Weights of a small transformer language model: vocabulary 2971, 673M tokens.
Each number is 128 + 32 x the weight over the matrix's rms, rounded and kept within 0 to 255. Layers, rows and columns count from 0. Numbers have three digits each.

# layer 7 attention key, 384x384, rms 0.0365, rows 111-127, columns 240-287
100150149139020145159135058146154123167109139170162120180134176052072102134162129127111156139169174132056096106127176126123093153153124125143107
123160155106139108121127160105183132124160122128165146141063124128144114091124130125114210138166095143125095125124130107153148108148154119157128
160094101173106104156092094139092125129058141158129120064167187143104120209102139125105074132085156103151163132138120104133126179167103146045090
154075149087109132116117097125147104094144128130143092162151170053093098092121121134134124097132203160101097118136153094164070133153118154145088
162109122072249092162127124116095191122104094159117147030132158116153124223131092125120107110134082106154122124092160127115172153093099119126131
162134112121118131143129126148132119168156131128089129154119163117145152110089111135181130062107134165145134121092122116105169139103141105168171
152144110122172123095123130100163137162136140144078084200151124138125152154193063125135112140182054156155160127159225094134146047174130146094137
123087119103192133144128166137114138156134105120101159074110086122162099120135103113138190139124155121076113143150154145112156241118113111136123
130105110113206109092109168137124129092134147113090138022158089116162137162138138155150113145143138128162170130135142126161130147098160108096147
132081153151190089141138128120100120141120125096105158112163082142131170119127094122144097165105135127129133145169121102142121157108146165081111
131152147155171131143091160109112152130127146153149169093133108085138119080118124182154139141119125114111119188113145083107130126103134116135118
158168108152166077109121139105112114147124113146123122000079127157198071190166117126116135123112160106122131146072160142132135012145177098135133
106144146121087154156098125126166139141156101129168139150113183134107152109102111115149106123164131146110080101130089126168135144130094133115161
137057158134166127182149176088151141088104148119119101122072066118176143113122104122103147185151170185094241159164091109126153129106113084149092
121170134165143113132099160101134116127070147124227149065108130128106152148123057148137144080145165171112155160086174123133122049174055115163095
115086103091059136136136103136133116161115133092149131173151196145034160136092155138127106124161156180140082125158083119113070116105117142106140
113123087110177105102129170120106123116161112102094174084157109088197148117129107101126098104117142124177122135115159126165112102131075158167166
# layer 7 attention query, 384x384, rms 0.039, rows 112-127, columns 240-287
103173120114167115100107091063134146093165095169144115091142201118130129158165123138122117104139104143094149113112117112141187142143133088118110
123066136158074061161133158121121116129099164125162092098111095117110108148147114112086074114117207156127134165148133101119153127109074139153084
157039162154112151116134096076155134095107088178151092118110112177123100142156076081104136120173204161115142116117141120166157133117125118118087
082131111089185114139101125124140112065138205110164140106056203109095117125190152104076115138160135152172197116115165168187152126149129125142133
158143125139163149147147140115138057061155089133062104089109093145118113127062131106151091149162176159085152114128151132151138085122126113134137
170104135093145169121101131129098118087137075151105142143111158115116092127188073154138096110197100144160159153064176153171112116146150144119053
113100102154152133129119032117097133103139145177084126111136118137124147155150135164116154156126141149124133152147154162158174135178111153155130
146139109173113094105205093111165120083151067094171141126121177153206103134172130098170146097111169092107121133084125159132093121163120133066141
191094120180150172167158095169169105144125098139107125124119102122097140076100083182111024115099141161133133112132129123116087115074112106075127
120144102156080137162121126134092139138151133101154140099159118082143133157076115108072110037158159112097095131172094086147100140170129116072163
190185185169132103123094126067146132066078129093039162049056134080123144115171143154078093184144129126110160135120178121142160134112078075120129
125102122131135124126129163153198149173202110137168144140162160122165132083175129151114174126107178151177164114114124077138138118135168101119157
165082143121107139160138054130127106145089126138126175115109090161118174097145177091112104151142149193145123105117085131157104108106089123129127
127120172131083105175123131121081105179116148156148127136144134142116065123091101105122140115095178181119127090169160052151126133131129141201166
087119107104093083140124103193170120124108151137128099127160137128124125112053136156112105108117142215174126134127170068112146133118165134126165
120178166104128140166084114122131140112166149147169099126217144129143159135137150096131079143136201093140154151177092194156123124132131122101185
# layer 7 attention value, 384x384, rms 0.0285, rows 0-49, columns 240-287
099139159127133125120112121123129102147135133097105114131150099086130099127169159147155099109121085144153070098110097170108142141111116146135120
228004106125163128091134164126191139070142112113113131083134115195110169090111106120157096154148126197098204201153173067145090136122151146079048
091128149126110151142145146135123171057127132108103120167128122120102063143154100137099117094174129177101027114148149117136142131137093124139187
107134089120151156131123145103139126102092171141146133167142088124111187104060142125148092142167120188127088100102091119141101138138102088182088
112132144114141134107144148077130147139119107148165143148123145155094196091156119122071141161141143163142102068105086124115150152118163089073118
141134196161085080133138117151120135063121140170159148117141121148126088112125191138114157153126086095135105081157101136101134136124096177161172
121086123178100110144079096135078147108159145150176174138047140122082063134122081170183136116139111168152078125093147114166129133117136160138102
134088109056159134096123180130170105135105091167095099118101172144158076121146146105155128059144151131154085125163149111144101121119102081130145
127147115106124114158184107139167141150106125146203135105136146083132174126062160154141081086126122145177118118092095179065143126157140152136142
219081129110160133160066139111130171133132123098156164156120109153153148118112172100097119130101163181133103138165105152136121144119095137105135
110103117187143116174148110142140104117100114122098122112133151106142132147089123115133102102119102174114131109087089122101131129128105111151151
096163161141146183193125097142059117123148123082143138123105111103135138154114131182123165135127056114154105100131082090128168116164152126106107
067098137075127058070144165074100109142128133066155086098109147137130108145131118157133114144096125123056091175068093204150122127146153162172088
151192175075094188161198137128116126168128056137141114114152112134118142136110143103128155151133136153128115111165141081074132137133157083111200
120192097105115085109159144157135115147093102101127137139123145157120133114097180182066114101173130070118161084145157141199104123122138119166148
079161152153116132146073127108055096108122152139152157131180172120119079124102150117067157165164112127091120103152061150089070134042093135157122
141061075141087102130136089170139132153138132168149139143086158167110106160137088128136096099107115116136185112081165169129145115095116120119076
103073146167164105090150162137160121168123156113142104112104119196121144126075142155086100125147100083144141068124087136133109131116115078161158
083128145234143133127147090124146156156156157167152155102120066168086105069090030114142104109142114027134110129113083099164126129131129150142116
119060071101173090170112148149151100136155122112116146126119116169085177109052165135056164116123127120134114113102162097142166097154126124115075
187140128083129102199079157143183145100132134082131137133147107118129072132168180091171160108123146109150166169184120123079161123078188133141172
100108108203127120135125099146159184143132160146123152127121137118094151086098097152125106115151110062090143122118096141143183124060088152121211
058174117061110205138119093121112100078104109159070084154144130103171178122110126112112073104108142153129141039090123178116135109114162141118126
112117130118170113142128139131121088126132098107091025120116124128143118112139114100089141115171174163164137092130137144144101125093102083130125
139094148150102090113146116094095096134138121108111128108075126165115160135150071150064129143122079103112093054099068202155113123132127150096041
093071161182125027186163089116172125162103122173139041136098116152149087175148128154107104153119150144128140184127116115183132122159125162161100
123142120124141136132129114171108118146159118154140170118134127151132136180143155133145114130131081063135153198105128126165157137161121104132140
120105171210103131064207113169204124099132143113123115124098122114129128142148110121205113134113076170109109089102109105173186135133116205172132
181115170077152145146184175142129145157129141065140147118061153095186098127158179144108107157130083085134143129109133100211091130174162141096105
150176116067128128144065127162133167071155092160168060150151116079143151088168126092124165183199137103129130092141124093153122125108131117137161
101172144160133157146120098150079157112105161142127191108099140102156147104096113213128198147078098131123142084094152104156111135137122143123057
100099130134153162143161138138149114140159133089140056113177136045148090121122176129161134167116156143156020111130094098177112107130145161178122
132107121060112071112076075067047104156145136114140109138082148146084144151118086156026127150156109101102106136147172144179109140168126103127045
117108096141121075090154120104111143108157113127105150144205146117122110147135115190119122159165151095148114190127165151109129122155131128122112
101197153137162201112066113127143132175112171155137120105147087133163082113167157130000160125139151116147146091172183118151104136143124130135090
149159149130181168119128100122074199120107133136140064115153145148070227113154100126185144079103165175118114199107092137086084133057186147097126
144188113070118089111087121100113139194119133184108169122200163122116148159152086108139208205132109065142104131195115146123094120150156104142150
097169132097137142130140089142134161163129151166176052113137138100149167129179135145188183171139141089129080079143071127140105125195116168152144
096141095149166126175102142150138125089134086136165119170144089120033139096116107132080151087127143083133179082194163100181110120118181072124090
102148160125166160132127145175132126116135121160105141089079110037157083111097121099104098132131101088150084157146153122101118129173127137132116
126129082101135139118067122107138108137115174118138070124122154169122142103115106124129072162147166119142119099148182137151110125073122117063109
130150096081081116100122135143139186158125150107141178109089156174146071134151078171136144144121134090130174172096145118118097121163072138146124
154148128087068152097131090154081082107109111112129122129185161109157108135172170106147132154160091170133145167137142180113102118116127138100109
107126157118136140121088113109149148178197146176170149104102116100148078112101141122132132145104067113159129143065120082149160147041189145120144
088071096154166146145124165158151137112124152103149156121149106125136140115119136140095138122132142102089153127112160133177124129111067142107109
180131087104100116114117108116112126164120118167133107120082171092112111118181067147150143144123148131140126141145126070055122135109161128105160
162136148114147153141127157151135119139106078123078128148172115145123167125095158092093152077153162158139144119162201071091145138150127181164213
138093093151113152137118120108117118173128110064151121097115166214075123095188126142152127117156159156111103177131108124194111124045160100103159
150126076142146133148155114116134160091111148108111141122102154139116129119141103113120132185065101056097198066136132133144145140147042074118161
128110122106139064088136142182151118152152130121080070138050115154132114170135163141126121148110096057106109177110158094158154110165124157116122
# layer 7 attention output (transposed), 384x384, rms 0.0252, rows 0-48, columns 240-287
154108122129137098162106161099096184127110100154201163129134120138154115173105041093121141140122181143151086129124184086126146123159131087168135
108215131124056151144167142130131084131148099138139188185145161123155096125101110108125155105077165126149036108144064184109139114152105100188177
123150093085158120151115142135163091214112188127144132118080135127132135119099186131148101207062158132121188122071147151121134132132144129132103
180155144153106107157150111150066094156121141098184094074167162123136101170184135158105177081126156110148167134156179099095153154139126132108127
130138113118168061121117117136111102171142153149092096095133127132131111175057140175174140090163153104113139151143132192068084144101105120138228
097154093097133170138111147113151114179093112107119123152126119092139167086086069115150119103105237152102143162086131119151141116134121092183078
106157101078196123094148109138177107161096141123065114148164139112114166106126166161137118122092146119093204134142130168083082131170127119068153
085141138186134120135164119109118138115170126160158092157110079171128153121125048148104121149122117127081107118129167171112129098130099098127131
122056133110178121136095122095128148151144122124068167192107127090148102096222081140112187158143149132047111137167238141178123124075133131130143
128217166158119129072163123121110113155075091129118117103124197060141134142124127131153110114150121132114143140114134145133130139123153159180146
115131107102144146163117110128147088125135123117134100208142079121092114083163181157138159147113166122086147159157162154114119100092133107098120
144111085085091103123116120112119133166089108110087140168163123171112118147175131138143128137123196118096173149111145172132098133088134114112170
155168126156171153183076112127165129134124151207123055170080150108106122139113109096102152130129196110202139111162171074136132164127116124088132
090051095134153132163132115101129136080128136128093143134085063128146130126228144119109127149147161098118077163100150161121146107095132111158045
142099151149160121165099123077102136149122140134121086117094121112144114158143104046120151119134139209108102161120103104112142180140153116075133
174118103087140183127148125131187128123109105119136129161074124140112157175155072124144104119094149126134139134136185112166143083154095110125086
091147133162228106051150097139124128091167148143161151091182128114146132111127141154119124104158060108106108164150155137115185166158152118125147
131173114097130127156144142092121107107105123140140170106149175107152117187122117149138159067122143163131079161095130101129123129158128136079139
112163073030151167103115188153132151133146104115081103082134170134163127106131207147096165144127131200136193138136186136135126133146131059147170
146214145164090095127164122162084115134164142163130091121115112100151114175152116128143102134198122140133148102186104134114102139166111100103156
134116154191117138069185055092123132134103147161108104121089150127117126198099087127075085076144135161111126101076160122203099076193083105110114
117143142069192102110160145145124118080133104132123144117177104119115093156130135125116094161142096167135115120124138115140087128179125099169055
169103095207107113119135095109147145170097185101209076123125127150100133153102127114127157132089104140145127161163099131127097111129125151123147
129153120141088143125095174113113163146150110142165171154163077172140145132127116134148157136143101105089103157129141136120161139124186155090162
088159152159147116114120114142157146166132097108134067137159111103108141156101148133139134080172162099108115159100163071106102116110100144127222
151179089075172182099083195128092158096133096119096120163162140122099117086072128119109112139155081085099078114121215140118097103142114066100184
149126142175132087092142070134122127139151130105117072117125146096099140151089102143104136104139110120122131074146127107149118151116147180130096
069138125054158141162093140121104082165149149168092118126199117078094101149117122134127132133142179059138150140146137139088101154144111098136110
094171128195125107120113127125097126112192110213139055123129067150058115166079066125117142126181238164079102107183121114095142100091119170153174
151100104148119088115155190133120146121133144119084165103139097151135110139088108153090118120144131118128113162164124128149159127132108117063147
102094120079082084128121129164097118122104132145129099134200109101054136103171107089175125115130134111139161156146059143094094096117114155132202
137142105080100148196108129130141120122134112143079114172049126169108099152135081125125158151129164137176208127180134184100117082141126060123093
135152130177125173128138172201153154123144134133103198115199157138169104122106176107170117095044107082147126147112075132092133176099140175103187
184091142080149208153106110092109143150140113056127185107087163109136220083154182114145170114073049166097122088106088103200161150076126158167184
138105138138046100058115120146063118078139079126161052160126190148084114128084075104180079121069088113155132156099087129108100104110155137137139
140114120117066133145179151121150118164143122131102118134116124140150119162130169115114148152120116119171152100099158073117144129155126150120125
127062145134176152122170111127154160101099138124099111145102083105157107084092148126136067062102125177137134096037124092161145133119087146085132
150084192142152051130107141126092110139120100105107156143080114098051115200049120175081114091122126128099132110136188085143092107096144107115121
158176151118094078087133132157138146115158139129125130068127157125194143108139157160120096185166130135132133146066070179117109136153128144105151
145075146088112163111143128121144143141139140156166121134145174183123163146178072152150128123091125123154172126149120121147127117135105087126150
142170144122104115140129130128122160128113135135137097144094170105144139138093162123140128121055101150161133138092057131103119108141132160120160
120116113148136085167107130132118163099098165183107060120154077049074153009108148045148085118114157156099106092145082064120159149135135158052160
115112121150187163125110199119128167132098153136135136147117080187183129138149092102164122132124099113125149158138065122126205155104150134120123
121167101107132181114122119111150145088111118124062197130123152127101168164102096146108130139132179114093117143127135176149101053126133109167121
171193140100080115119124114141112092104135109106135134096133141125099165139130092143117121140162110132161130112137102116120097138141143139136153
100137158136197165106137143134122148075086147104109152085091097173102149135134214104113160102065105157109154141097113154153148104128125181123107
163156064175118098105160154115130150094109177106174212088101163116153091111159114108163108144130118145150102095099110143137137116183104105135045
107187154133154122150127078137118123109110102142111014146168099128146110132087171073131163146089093173195163165123064167068125145169130157120202
110088172121121073155130072159110084139155111115127121124116108064101117119152183136120155109140110175107075127134101111096100152102143168101107